Weights of a small GPT-style language model, trained from scratch on English Wikipedia.
Size: 8 layers, width 192, 12 heads of 32 (4 for keys and values), MLP 768 SwiGLU, vocabulary 8192, 8.26M parameters.
Architecture: LayerNorm before each block, rotary positions, no biases in attention or MLP, untied embeddings.
Training: a variant of SOAP for these matrices, 162M tokens.
Each number is 500 + 25 x the weight over the matrix's rms, rounded and kept within 0 to 999. Layers, rows and columns count from 0. Numbers have three digits each.

# up: layer 5 MLP up, 768x192, rms 0.248, rows 70-155, columns 48-95
# down: layer 5 MLP down (transposed), 768x192, rms 0.239, rows 70-155, columns 48-95
# gate: layer 5 MLP gate, 768x192, rms 0.24, rows 71-155, columns 48-95
up70:448507510505507491472526481501494471545478534456477518520511480496511468519536504507501484497499506459522481516457502463505504504506528516492492
down70:515517509483469508509493490544533515546508494479510469487465460486519532541489440536511502485521474515551535502471472463488516554484494510505479
gate71:469524487466489550477485533513506478502508516505510490489509492495504517496506528504463492505525503511525503508497527531509508520455494502471528
up71:532505520502499477475524473519502460480505528523503503483529487525483512509520494474496499517510521511492482503518515487484508489519449500500470
down71:511499498487502508524502508544503492530482543488508478514509498495531543480493518507507515492536488510516489494528511487520499518531529484505509
gate72:542454534446500480495517524504484497488443451486474494544446485537500533481487592491499502479462423461625521493483478498448473434482537515545500
up72:449457473526523494507479500473523536508566521449546564511498492480486494517461490453501536493490604492472490525515481486549496550531458463517518
down72:519492516461496507497519512494500503500523491473547474472514503530504526483553663491494517564524524483479482507530453495486516534510505484502501
gate73:533501463510548505460483498482506499477481488517497525506456493465499490529519545461536497450522490509488504490443474508482482473488546543496495
up73:508488535468525459495534520541509509485498506520483479485510470496499524481512496509498530507477506498444465514477510498510520489476537519482517
down73:504492521455500495515524507506503509482487504515529475527467475515497479501516519483510515464524520485495460514485480446519478525484498489518516
gate74:498513487491486500536500497516488503490467527471523505482487478490518514468488473480537521519478497498493515478508477513527508513522511539496502
up74:503485486496501517484503472495508473508469470512510453537470513498481501539519510492530472471481475505525491510507487486491492495498504495533495
down74:497528500505507507507480485504499472516488490461474488513487534523476492486498469476510489523497504528494481511451470519513486493507483516486507
gate75:501514458501481542491530497506484475485520500497492499499477479535527496501478510446502494487465489482499492505507488515507512529538522465451507
up75:468537501497509494485503485504509503511492488501512529504505502508525505540481554489520447472523513523492483474480479474511485481464516508490504
down75:515500518495512502532510499494511508503504498510498505530495509531477485513516522515497500519504494476477512504462489476527518492482510505521504
gate76:462499512496527482503491519504528518515493523534507451487475487495471526489532485469507514465510494510503509479496524514498495495486492468521507
up76:529498480519481484485486487433546482505499502547494490521520517488483461488485498492501515501516513494509469511492499446477486508496493478551517
down76:499508490508523453474492504503492521464498488450479476503514496523529559509514470466503524518519493521504489476537498489476499513478506510481477
gate77:535551515495507539508513505505532517494487504536500524492519524458516496502499431493509521493533486501518502500516553469507512474524500542532517
up77:538464523477506460529488487538509463492538508509533485532501508471462426508500468491498529451530492578484552486497522500483526467504484525507576
down77:493478481478534484534500500477506494479469514524489536467484526511498481544504502477495434456471500504464547523464504523494519456512478485483550
gate78:494510510487483477451546502525507502552473486531454479527512465458507519491536514495531477511453528567478484496514520482503457494491524485517445
up78:478553509504517530497535514479455468508531492499522503484487467500486499474414497504513522517450498491484505514484477512491496498499467510477503
down78:469518510519492506519513504536502505517487526529502498525474497507502497535520487522528497476478489492508536510480493530511485500492532493488490
gate79:482501507517473548488526556525495475460485491517487476477468486508484533454491473495505512505554461535478552499495478503489548493505546499556474
up79:537472464485489475574560474510512515481461538607521534490493548511485491517516488519496513523520464497515441494478541484522478476504528489508485
down79:524522489518475541451508473498448487476468492495482460546520552481510457533501512520519482496508523497514502487493522537493484544464541451489515
gate80:519547487557478478423511497541485467499486472567496503482502482500569471508572460494496540482493471489492500504490523437476489589496539486512507
up80:505447537507522521488475536505557515508529548459501528531490493539478481526418440510501440506482550564486484474540492487504510464527486469461469
down80:494522521473486483503502494508506471480512529465487467495533509564500489419478602519514420438534497493514486526523499529473493528485505480504550
gate81:499471476444550538470463503492518573490546462517479553476488496456479536510518474487533503514494487549503488496486517439541513462470563468522479
up81:499484494500498495520551510519575533485468505526488493485493513490506504499504463516484517484475492540511451496508494496425498506531512471474523
down81:469519533503500506499494485485528511491522476531480527466541519485510458456536471510516489467474466513454511473525469509496532435480505505508498
gate82:489505498488473514510481496509556492535511532550523473520465472520514491498454520475486503485489573524517475505504482482504475514513512509539453
up82:503531536526517513511526516450548492480486480455534488557491510512542508514518452492524556450522486501481495532502508511517491530511526521474497
down82:493536434503473524517544486476518494488526529456487507489480505508506483493501432479515498455498531504463497465488497535475514526466511505492565
gate83:464524483478507515468507513479475515464569465515504445510452488468458437486481516496503509512549467525512518549483477544517495495480558475497470
up83:457503510488534458511547548458509456473518504496511487532524522457484495542523500523534492532516465554485529508483495499517474496524494459491532
down83:522488504526534479460450473505516539490455441441474471537517514523510517536470472504492499539516486473502568527488498494504477491501501506530495
gate84:456457492475516510458494477493473436499535498544455487526531495474501503474487548538491475465523485487464463491494499518506498581467472487515495
up84:526489509502537532519481464472507504497498476458445534466513516501480483511559539488524503504429511458538514470499520493500451488503465504499532
down84:466510461493518513488502532499442485509516521506492492564499533476463505446502532512509485485553514502518493476523480505496490468509521466488446
gate85:502516498505480499456551499506512495504487503466529470523509487519538480481484521480484519439487519533522500509543488466477522537535439543525482
up85:458538486487488492497541490490494514496540523515505503492516500512480450511490494531525497514481529483496486500487497512489495515461495491462521
down85:522530537515483493518523494485508501492525516525528489488500457510536499478526494509496504505517446531534500460473487493457525488462501486491529
gate86:511525513506554529518486480479497528452531472495473433485514517467523523507485514482491481513487493531502509526525478530523500478512445535466466
up86:516478499526496508528507544472518498528525462472470500527515510497517437496466515516467474509466508504506550496506517532487530528478472532493464
down86:518525512534574536472500503564480490501522475503538505514535487485500529501463517472504523530523499498491533539485524513516476509521453555512487
gate87:483525524489501506505514536483512512499485508488506494510503468489528500450490469462521515525528544506523506523506526522483531483499470502543493
up87:521507500524522497513498495494471475532517485476499468521469515513487531499489527503503499486501458518483497490507491496515507511478498503498510
down87:521496496523507497499510494506461498500499524491531516477492550523490453469493543500474496483499482513513475499483530521541527464503493506498520
gate88:517471536497497502495511521490509495528527498483525440485466499528553497543495554502510455409495500510528495532525505535498530453502502457505473
up88:481510535520507554470501469478522491496531464523532459487482501506509506566481513492509500476473489504508468497497499518516505493493525498474488
down88:474537550479486525442530475479523533527499464522474489493520508508508482486456516480524458536498481480491523441536477520532451476475510524528503
gate89:472505501504502492498481505513524443484527494464510490523504529483557441520528521470507474462480500496512503516518466478479482481471483493498498
up89:499487478502480488521496542483481475472519482483468505499523502492516472475496502480533544497503490506489492507485514493471470487502514504504526
down89:495527496540532538498497469531516492503492503515558545497493482510454502506489539501484494514450488506486518524481481493503467511516508518545448
gate90:506513495546493480508530484499506485481504539521488506505476541502521531474506505488507435517514454480489520517517469503488503487447478485506469
up90:530485514508510530482499496514477530531500470467489494481518493511500486520516517488519510438491513488503490468487526493502475520528463558492512
down90:516512523527536512460514517504499486493431510504498487504495536502449486485486541507426494499500482489507482496498490502477485509501561488499553
gate91:518427526484500540495473497491535509525494513508502536502530468496532519467511509512521505510490489489479502481521536495472469501501503499498488
up91:486512503584476519481503508517507494507511482476527515549508488450525474486513460551502482508516509501541483520473509546540492500479525571543522
down91:522565514540501491488514490502536503504482504467530551561468472526514494531502523490511480506463533510535469478521559494488491484498422530489498
gate92:554468518493500477542463493443520466534567510478498521502508506524470527510552496504522494486511506511482509444454485519468516489505532509484484
up92:498516530524485494536443495499489468506526514453499524511505516490465487488552516489489496521486496479481477514470527512484486483485523526487480
down92:486495496518460506513476503525478528514504476457480464525503465448479515538511510513519466517492499519495470507504523517499496560511516533503495
gate93:466481542469525474499505498546490479499483498542507514480511538521493525498539494502463535515496539484462513503475522485534500463540462499534520
up93:466505521503506514458494478497496525520543504511495492487518477520533526493512478500498536530457475489476533465524491530471484505536514483476486
down93:489500494486505478503477515551479497493510483475445511461530485479505466496524536508478505523512483505440498501470491507541500525493505542498438
gate94:513509511498472494448522444506496516486517493503572499509488470496482550492491469474495512474476464526485456483511481559461522441542531522520501
up94:517516423535522491493509523506473465487488513492525442518496530519488521495511512528480512521509499484464485518459544513556493514522539489467484
down94:448576531509491463470534511537499517542479500501482505491477541498471527518516545442492580494486486535538507485520509492544473494486513485475480
gate95:510470495479506539492506525501548505530499471528504471493531509477491521463449507494513489510463528473531445502498490472525529477523510446523525
up95:533508486492525533490508469546535521506506470499458515477497492509495476516511495464485527533497521510474467507530555487501497524506550542546466
down95:488478510487512563453474482501474540480521495510504504500474482464471519462522449482480524494491475455498479535512523481535483533493549473513529
gate96:554467492506483539479475496497447463495506462521522460518511484487540497476468495508509547519510532557534526539515496485523486528490487492485479
up96:507538535538477520415482465494442507481511537520495520486511487493500452502514506512519530510510516502507507501535486468475450501530493475517525
down96:566528520509524502485469515464461510490491473504497483518482481551474474514452531508445542507505494523513518452492507502500438448512544525520449
gate97:503411505491453475496488489491513513492488478504478474451500493468447523514516500513536496523504554487556483482487478511529470525516489484459419
up97:538445489499503500488535513487460496473498485489533517518497478534473510494483480534471529541469550479513517519523485489513475487512473549499429
down97:504528495471514486488528489487489531549523489485497508458537538514515519477557496464455483519501487500544444508453454457485484478526502507512493
gate98:508462521529489524439465462499488519482517532504524481491463459506526510446486488501545534468500553459462487554479510500529504505457468522501507
up98:511584515488515477534541545534508459458487448477510507501501520510453508490504507469450528490502481551520532487490494517496499463487511563521514
down98:535522526490494492512471539523523483485551448518511538513498479495511489430470570504456510490479554510524512511456504482527481464475451520489506
gate99:482554502507527486531509500516521509560473509495498489513478490499518504482466489506494505526506533501482497483542493487514492513497482483500473
up99:524522518533509500472468482455495488491503519487471470577496528520452525503520494463460499463486469539457488500462526505496504494508538518523491
down99:513505488487512520526488460557471506512507540482545487518503498489502456472514540525485475498500457481499488480481539530476471480494455490459504
gate100:475509536485548491498497501489467542503493521504528481520476471478525498504520482452508494500506483489498493519482509489500436461533502493498495
up100:551495466495489523537513521474501504498510501493535502473522504530530497530488526543454491506488458523535473524492544464517494479488451491475507
down100:523486456526467522519509504477454494491516502478493505492515519461517490517522438452543494549472550493523489480440481465507489489488491525498524
gate101:509526470494461501518497499498513532480479475497501485480493488483498539515495524493500478503497483516509491481491493484499513539498502462501468
up101:501536514510509514484489487488447496495520506488536540464511501501504477501514452525486472498484489500503498504510484543522502440510505524536533
down101:507503547552524514480489511501539506489473531528498483499516521491479497495471518491501492507477504503465470488512533491499517497509508498498510
gate102:526499487515495512511549493529466539559492528496511509486548518486501496472490475535495504463498537431479531499496454503496517520495489474532500
up102:495491468434502561496427508490508453462518470508491486441506530511473550517502519481496514484500489502527468463532511452534532520494450500487515
down102:481474500503499477511469516549520514452471468497511499524491460494522521517535554476529511516523523483506522525513521509529514498521464475523508
gate103:528482525517511552500506458489484499562528454489510464519496528500513535491436522540498503486517511499502563533466495467459540460515467547486526
up103:476519538534513492490471493475501500527506513491515492557498511467458489478470476519463545508486526464529522476504529485479502496451489452544496
down103:495476528538540475485439511490478477473498500496496464487451509517485505501532428509490497511544509538501505522486540483467481504481557445492458
gate104:522513526472563507522477535477486558474464504507490503523500512509494508499524512466527564443524466477520464495520521471491475501443520458469500
up104:524515515470500415502477432486508509499469517558533550486527492511490529511544480479509515527480492499537447522518500493484511482529459534507515
down104:530491503526524456465451502462470548502447503486496481494505494558462514475477483504496516485475482527500434517459521526492458452496502486484484
gate105:465497489476474504489490512474464485530478501497498499480521435445535510501486512502449518505501503515498512520483509504526491472495492512505456
up105:530521523455493498511521473499526503503491491486521518549521483461502540477507485524487508481479473513492499508497499469508504484502520499505532
down105:476462453476538491524489520518515507464521514480498490526474509502474543551502502534483456520526482527480500493467537463495487498474492537523507
gate106:463447545498456488414515522501497506551490524548502491504522460496559522531474529517488502487489517476490527523489549464523476488523489501485473
up106:521498537489510470474478516465497484504547500522476532477504512531518487513473436455490538559516517486521504464510501524536487490488496501507475
down106:531509496515527449533503549439519495495467541490475451449473507544508421472483509469475538497480527469488498501495526450467502507467496505558477
gate107:459533538504483492458504508527423520476486492478494487512517490520503549491504467512486485473542471483505511470497473503514503445469500506528477
up107:470465530476477496513467516497530493496449512528522528518433492476514495458461490462527551480484495514510519526504502465518494547490435498472478
down107:507526512482497487505552521546512502512507531492482508519500513490540509480506528526478529465495507528512491499484503507518503492509468500532472
gate108:497487508489474491475526534493484491471530504518504470502530547518503496507486506517495489498543540497497482490491528533485514496521515527485488
up108:513562511530487482584490448506509479484502514527459492528501515503477533492464522542494523523506508528475517463446539492492429523538489518507497
down108:453560557553500475494468510478479494475463475512484485517514481508502508520535477497494452483485447556508490503504529516476533508514473472477505
gate109:530482496459500452489488510506530518508522520524475508489515488512504476489463531468503537520491556493531451500529498517422524479507490546490519
up109:507461459466543479528479472476515521479498519503469506488530478508494492504481540489521520533483547539514500533493495486463467481479489499484512
down109:494500485521498533491505510543475512488513460526528500459521513481541507571509504480486535498468503561513506503474500470473446518491507509482470
gate110:487444532493462519532478512474442488479515443526539479519492491481508527443458522519543508529496463515483485445516501485504515496457471502509484
up110:477482522459541535512562502498509493469485529487545475501501465483571514549459500489503465496478499479516484473462500485504484517503468494489545
down110:477502497522500466525430542461550497488489463484514506491482549521504514508495442510515481490508478498499518463467449513521551541519499494517531
gate111:487539481533499541532481500476486511519500527483471509522488509526526494493473529464499506505539487512496523508507496445497514510448509507478485
up111:458504508525492501527534531480510507488468485511493519503496547505511543501527483482441486517478504511488500498504530470562508526468498504502499
down111:495484543505490503462508500495430522448498459528510519463527489515494545521512562510514537547524511486503504537522472482478479528523476496500510
gate112:518510520486497507537481496519485530479536496502465501477489514521503506508498476494513495508481516498458502531526424517480520496547504480511509
up112:498506472515498513478488501473504506489503509536481531496467489460452483452480502492504474521535513486485475512522522478483503469461506515510485
down112:518505473528482519449533528501497526473512551506493530480536464497518530547468490523541534481484485508494521488510510526540492504519498523522509
gate113:481530526505518469498500504495471563507485517486457442488504451495527514460491497467502497557509505513563481568488474542489524502491514508524473
up113:443531474498474428537527550530520489548579502482478528518564476502560459479511490512479547452534537489452529535478561522495503496536547527513478
down113:497502508492501524571533487503490505499499418490503408528463501511458430519465436496467486500513477495474540518477513467541498487483583487466509
gate114:514474523515489467546480503505488537499502484484489499468484530508515468482512526489474497490515518506513481472486498507478496502499492486535483
up114:504495504501489521478446528520486550552529505485506460512520417459493509503495487474474527507450490526485512487496477559498526503484523521512523
down114:486488507510506494502462523482522521483489505512516477550514484482504511512446475506475557540471517519498497489508478541525487517532443458447491
gate115:515495481516486462526486517517504554525522523517473483498500520506526517537502459515489462503500512478519506509508559491502502472519528536491501
up115:478440475451488511498484527542501527506505479558551470493511512497514496514492488534524502485503483495489494531499476467489509499494504493488477
down115:473515490524491517492482506510518488531535522511484487515527495518478505500467460467516491476514520512476521507472513499513472538499507544515523
gate116:408520496511494530493518527516582558556500512478519454525481484487494530515522495515467503469522500490425542508491505470532487464467515517495499
up116:451531538549458488454498478544547506573535534507515407487522497503488516477491475524496486520537475494473514499492524483519530503472511470500471
down116:485483525474485492459522485479495525583521517506530481542482513490518522453533500512467510492531514504489494522488520521499509526494520479466508
gate117:504444502500491517472527526488503527492515543492477524501604494468534486527500482483484502502491532527495495526503482544497494498501465533495511
up117:493496522488517456474490462517543494546516497526480467483462484496466498474522505495480490488454474435450504457506508498529502520520481523514489
down117:514493487521528526541515457543494462527555545513506472487524508473500511532462508543530506467475495490483520486476502464518509511473522542494506
gate118:477488511511499515490476446536532490498504511508531485514483493504502531476517534499470484484472490520517511511489501498536498506497502511491505
up118:554501503493518468496496482501500537506509486508501514530483528499493516518510490493510499504466464504508466535516462486510497542503502486509497
down118:481477480531514501518535505495519514490474494494525518505474512506529494492473485488508513490495493470508487489490457510508491526497524521530519
gate119:520521469545509466471514494524556457507482486507525484522494500520495528481500501488495518471534515531479511450501473505521478501497547494481475
up119:529472499464502493549479486493487477549536521511485469525521516517494501462529511526500462532484512481526525495468517518514530509524483487511508
down119:508482476519511508426486481485489496472485468525503486517483534487501512538495534450495477512527490524557479494501514491488462441497470488535475
gate120:519469521523547480505502529498507479495509500513499503501490521508511492485537493490510501501498513437502538486514464471462507508495510503454506
up120:519463521524533484489505529518529492497513486503504537511465547479514504497549496512484498510503508467493508475469504461494470480497505465475494
down120:490504533473478532499493498484499466503478497525508509508517477530537498531494485501522502477467486455512509494488508509515493489543509520497454
gate121:486485499475508480482534528526497491514486520497529490506497509503527518497519503525504540509482540498510500516459509500479486512548497508497511
up121:528532503501483511467473486486492503480488483503500473518490526495485476513446477492499500504524453477469479467533471504531490509492527482494425
down121:514495480514490484540460524486498496490501499552491486495502518489523545487529527473466537485509525494486499471489504538481525509514492495489491
gate122:514475538479501489495502500513519463514518497531524473448546526507516537527506425474514504480517552534511541502490498525501497507514528511494503
up122:488491481457490504480469510491484531514522483500503538476480515500531522525501506492551498482465497505547498465502474537488424448505541468502504
down122:511494536491500503513510479516492493496496503500529511485507463496455492520508477512500491494508483508504499508483492499472537489500494496514503
gate123:513477536481514511511555503519486482464487500496502458496521517567452510505467490545483447512488506476503489497501492492498469533497508504533502
up123:534561540461485501526466495489521506461489497517482477524498534495486483467489478480529514477527491496521491452495455466469512513474542463469517
down123:483506523514523494467542490544531502490474491505487445481493496511522520468480468509482484508508490527498487484529459493479527502493486494514476
gate124:510522526490465507484514512496512485484489518500494464502511505519501501445503516518503478512524450497518514507492557454481540493500495478533539
up124:481515514488490468476503490514515465467473479520495511514508538487532497456511507542499510491483473504526508500446534474504538508504490502510504
down124:505541543479486499537428515520499489503491508527473490538494453537499518532521387503508490503519478483517514497466519515481497504509518466517497
gate125:547503517478452518494512504516498548448506498521498487496508539462530506499491465504495519514456503494519472498498522531526474513481423524508519
up125:507489489514533486510534479484537460514510505478528503480508482525488495489500522465480439452492509520464561500510521463480540491513517513459511
down125:486490497564494532476519520482514513533534554534493465512471465468467479520484575489494498519484485507445494535498523497530524455534454516513512
gate126:512517493518479478538506516487494518504516510510481522452466466514520525458515477466544508530493481496499538501518502502573493493517534472538507
up126:533504510526476499469525513483486478492450498513497545486518544509462481503499477498533477546501487514479477515507544462514488489517451489480501
down126:515524504505467514514491505498468518478434486485523500504495506501524518512536485489510496526493526496489483539522529473481503521476525522488517
gate127:500505489500476530485508462473502538500530538483486491492503514509493481413541543542488576472486521492539481491535464468489501516488519531469503
up127:527547477500499475533551511475501529556520533542515499488495506493502521494516435534505455492490480522499494490494515502492527470497499543522530
down127:535520510514495539522523480497512478482523518531514458464514497512459443511534452526523533481545454516514483465492546514536497504485491465498559
gate128:501500506500521484522486468507491487500496510480514507475466530487512522540491523473521493485484519501503492483483478518467481502514515490468513
up128:487501491503493515541486491476457515459475456505487458499494473488502495530492539496506516455507494438496534474527513524510478500498535471534473
down128:538493472501495507483482537509476509479511484508533502482501476464496475516467467511454465480511522475454517500500483509442507492517476481479487
gate129:494495472523512491498506529508494488524467486517502485470482504505525479475515447487491509519482490486525474492507505536511522499525465536535500
up129:537495495488512484493490482496518520473490516499495498539511514483477492499479554491518511480514508510465495494481476460511477507480543497507505
down129:541510490500521475466512507497491472477502542520532492500495535486488485462456528495467503517487492504482487499502512488475513508496504444485495
gate130:509545525469500483501529483525554513505496515504513473469491517523501512532530515459476509486554490492488478452530441508505447467465480491497533
up130:520539456520492524492531480483520548505474486525488459505494524515444513507461497487472536469522507490458470462535486487482493486554466524496473
down130:484495464453490481482468486501470509457516534541510483471484500470473478507472528520505497552494521487531488543501547505470472459513547480523514
gate131:500507485539461531496550529513509488517487468483532487533509490502477428474495510526508495487529456479455492511457508475485469538467482499486485
up131:503517535537500508511514502447476495480509524502529465485497522519490520496493520453480476483476505547519499476520504513491507539487515495487494
down131:517495497464499523534496504499484531496518518515492510572489533439513532502487474469495498472488527512495484464527459490516510503529505522522466
gate132:478524503556500553499513488508478461483483472501505606516492506472456484523526523502492484498518514501443456461509488525474502448470543499513488
up132:546486509509540495513473490526492489536506502467462444509511476515552558491500508496491481510484495479505539502483470437533513486513494477500442
down132:566540487505516509470485471530528523516488513528474495503508487534492571492488463524488486523500491484511498523510526507519523479526505482508482
gate133:484495469509494503477463497468468478476494520498493508518458501500526491505493539487491507499473463524473495512513467516491470500512511498521537
up133:505527529521490523495510517499481499497511525516524480487503483498507490484503538504501475499525504515537458498510512500516488506518551502473489
down133:501513504485469507498481512540508459501497509485547502501488545498508491449488578488503493483479487522495490515499502503525477495497555500493496
gate134:522470543512477456526488487507498470504469497481513492472516498471484488469511480515527483517502485514495483462492503486510519479500484510509454
up134:489467480490493510500493482469499498457496517519498510521512478519512511499476509492511494511480511471476480547510519494509524509465490436519527
down134:486501501514479471480498504501500514518486506496501499495493503500499496539525471489510467474499498502515477473486492474508505498480515517491516
gate135:482403514524492458470524521509532481504526488499509492490502507478486537491460483503538519516467536464476463490496496519516490517510513449475556
up135:508534478510515465576495489505478527498543497481483463506524487533545498540556540539433436505504439517512541443461513512529550451512493511520498
down135:493535483485469481547433501499538521532517522440519516486470524500494471526504524492437444443517493484469558533491530537519532452488418533491512
gate136:523496507530463511458473460469531452496538502477491470499536495468516522492488472515513480478495501517503530470508490468570548511548522495499538
up136:511454475514512424476500531497528480480494516477507510432482525507476481498502488475551499504500505525518521500511506510528510521487471472481518
down136:452477518507490506520426506511484463521495484488514525512506508492437530495475465491496515479503519478523488495484440491518489482504507476492482
gate137:497483488514519506508489472508526495515526440492524509510551466546461517515514508507523507501499535521493520486509527457514492516490498525505478
up137:464524511470460531469531511463481473525523491566497512480555499510486474467512494509511486474497536495508458488512505487527523506490496496509499
down137:489509498513535501508532499522520510484529489489504475482498470490504515483544486527515476525523526520544467500487525492496491497535483504488489
gate138:496483500482510490499522468504482501482500501477508498486505476518484505496465512516488522520476492528475480522499524503515499480519533489533515
up138:521482490517519540469500503497510512541501511474523507507513541505472486510477472518465515478488529487484500509537499461493495505455507500500473
down138:523517494522500467463555507517520482505528530497535452513510514482517483489515526499467509519497523473500486515514503535506518480491481503559471
gate139:428504502448512454500509547501475499487524502521479463482481488519533445454449513481532498516512502504498446518506521520507518470484478519521465
up139:508480484531482488509511452504504519515483536529513492476516482495480524507527532516519510523490486535499548493454501494478454537515491503449510
down139:502484510482518455468561507538512466495465501429494521462507478491477507548548525530523505542515499468508521517465520481497507533532506493547496
gate140:499500499522508490490489517547495519477509507515511557516480481517496506538551482489516511494504487532538537526512475539519478433501502508490509
up140:516525454482514525502475511479513556460461489461471501503523489493493481510487578504470486525505495472507509491492483521522507517504518508473516
down140:489514501496511492490490517502493484523508502516518490519491496489518487495503484504523524484509496500510515463463499503506486508511488495477523
gate141:482482520528470523537444497494480461561480485548477494517535523512506500515495505521472495510514483497503510532530507540525504527491523509513505
up141:495466458488520490438484492479534565492516542446534493511512502459547504536494501534500576545488490532522495475500476477496484433474472446522510
down141:515461498502527478471494522501482486498536498524508489466492516466518481479519524487520507504504501532479534467491506495485505475493495494536486
gate142:503477482515512499451475433501504516479478470527521490533508535513490512517518501546526498481494503481510485497464456475491477506513469483525519
up142:475526481528515550521506503510522509488473491436537478489492505500516521514518537479513471541560519502539513480513572515522475523510528482488499
down142:498510503498502481511511504500479506484464535545484503552510533513465544500483494517487467535475499526478514500489498465493493499506474475518487
gate143:496482488493512541512491496467472511562484486560471481490505526497471544505512507499494498504474502456503508488531480474501497502520461521516472
up143:560469525472470551502461467519495494496520484491517487505499489524484527482490505518467499504489488474527542501500486472518491504541521479481459
down143:502504499466501499444463492518502535492506478541540521512491461448503494512486516544501555509464492453508512512535500462487484507474470524504556
gate144:466462462556473526511476493507493505514499461471477500508505506492509511466539512516530504480498513519485534498536526453487518498456522505522511
up144:482487450471478498496521486493538526487480473516521499496521494498469541476490527518511471538497517476511449515480531545534501462472516484488509
down144:534483505458515463495522470509516486495497490486538487496486526538514458497478484449488441502532498492482466515510494474480509526461496490528473
gate145:489457522477574501488445524501536489527534463526488490504495524515482482496562478506466495473510486440498503494487489512511511492522505530490514
up145:464502500498528506489518542489457517553521479515477479496471551502478519498519481515499531454492511485510502475490500450502556474497489484491494
down145:474493504500469540515531515496480515482505499505480469492498451498510507545501501501521500468518503498533517520494468472489520525505501554498496
gate146:522475517514475499485491524517521501493540510489520503534529506505540468504490489479541529455511470471467522493559506499496509499525464507510506
up146:507505544523538484503526469540500516528504513520500507506478449530502482523531482482512520507484484489508482483517502525527459513489488499495522
down146:489485481435500508537511485519503494497499470493507521476525538498512485494499522537493514516508477481502506498507474498482516492489521485479528
gate147:545537483488509469488484499457496499519487495491473499519498508481509462536487519509472460498514510497496487481482479498526528514517486493459529
up147:508523526497530498519507508493503510500528487489514527434508502489485505495498478519465497476517512498521496505535508481480481485491523523516486
down147:483524484500479492510514498511496502483518493486476480488476482524476529544501474484507498504488494507499508473475472535530456512496508486491490
gate148:475449480516450517490497529475515526456533492504544495472546505528498476521502494483508478466491499464517445472533489521547540493471544496515496
up148:508513483506516502481488509498509516476507484491496502493472469519500504513506520507489538513492512505542526483526496492519548486506505485483522
down148:474551518480507484495460514506505493519513460539498525524535517525514471534505506531504570495469492493467510493504483511476538477500497491523511
gate149:469476454478454520524544474483463496509516504521495511522556532490526489487509480526457490476508504448484497506532500556480530478487468515530512
up149:493484510486479548489483519514493516541494493490482492564521472485495495476491506508517478498478503524531538522463496454535458453491501471508522
down149:515502500512537491488477470478475505472444500532470513510469504507488472476497514528489494527496521510488486535470479467525521454511448509523431
gate150:504529480489496525482507488500469491546510478516496474468487514491504523496527544460455509520494511512484483513502515475501488499494485504495474
up150:494519497537468530454511498457520482499534506500542445528474533441511490472504456555500526488529511467510505474519528515533537460426488505558516
down150:468505514508484574461497487451491497493512524531495488457510521511512524485513494457502491475522520501535484475570494492457490538450503521496486
gate151:448527491495484463488505456514497531475433530513522492495469487508536499522511512486552511500495508481442520536497532542529535513551514486489473
up151:524548502495489487486498473533486498453491520504505478525468513497504525529518471497518481498536477491494530500515521514431525476462499503519490
down151:508578492504467515540508529501522492518493511485507496501478541505526518483549481512488524475529537467519516479487494536518502499539467492443469
gate152:487483520513481527501486536518507485524466514497510482527497478481442449509477511470468484486513503493482504515478461435524536474499514550513496
up152:537496537499480514535507543474544497523483499528519498485488522476461453547470492514491465493519514496456542485504486453490491497495522533545515
down152:466475490468509500485504525519511461466522484526496484506534449463445500542471451494502519470512504479471496505525506502487477501535480488522502
gate153:494493508512480497438517491522509551463558476468515489482541544430455481448479464541508495479535517486518501526513521488484519520514536515525409
up153:488507461525486567519481474444520476552484492561500495510558470520501510512509521515445531512474476458531486505485491508458459449526492486468516
down153:557464515541545567492464497525437491509477511482465510480479520577546484554472491512494523514481520498497503481495496524488509473480502513483529
gate154:473544518518479531476561500526506493513466521476489493518465497494504528503497485500529521486520496472536491502481494523496503516541472494511528
up154:482510504485483510476531500458469495511499480469463498473530493549496508475463511521514501487509513499555521513496533529485516493485527478498515
down154:483502495471464500473468496531503489501470493488493498503497515528462533489478457482496492516480501521511497504512535506508537492498514499478502
gate155:502487507507457492485483490494532518520480505525542526487490551518537527502499504528534509489542513537504521494551529505500478498502506502501528
up155:472511489469539488561490524510512499507504459469479506508496472464490486510502483489487485493489501502474481509486503524517540472521494502479531
down155:512494509477479494502511529506539492443516470529487517522506509482473487466504496474452496534473512457434490505532481534520541484480491473487549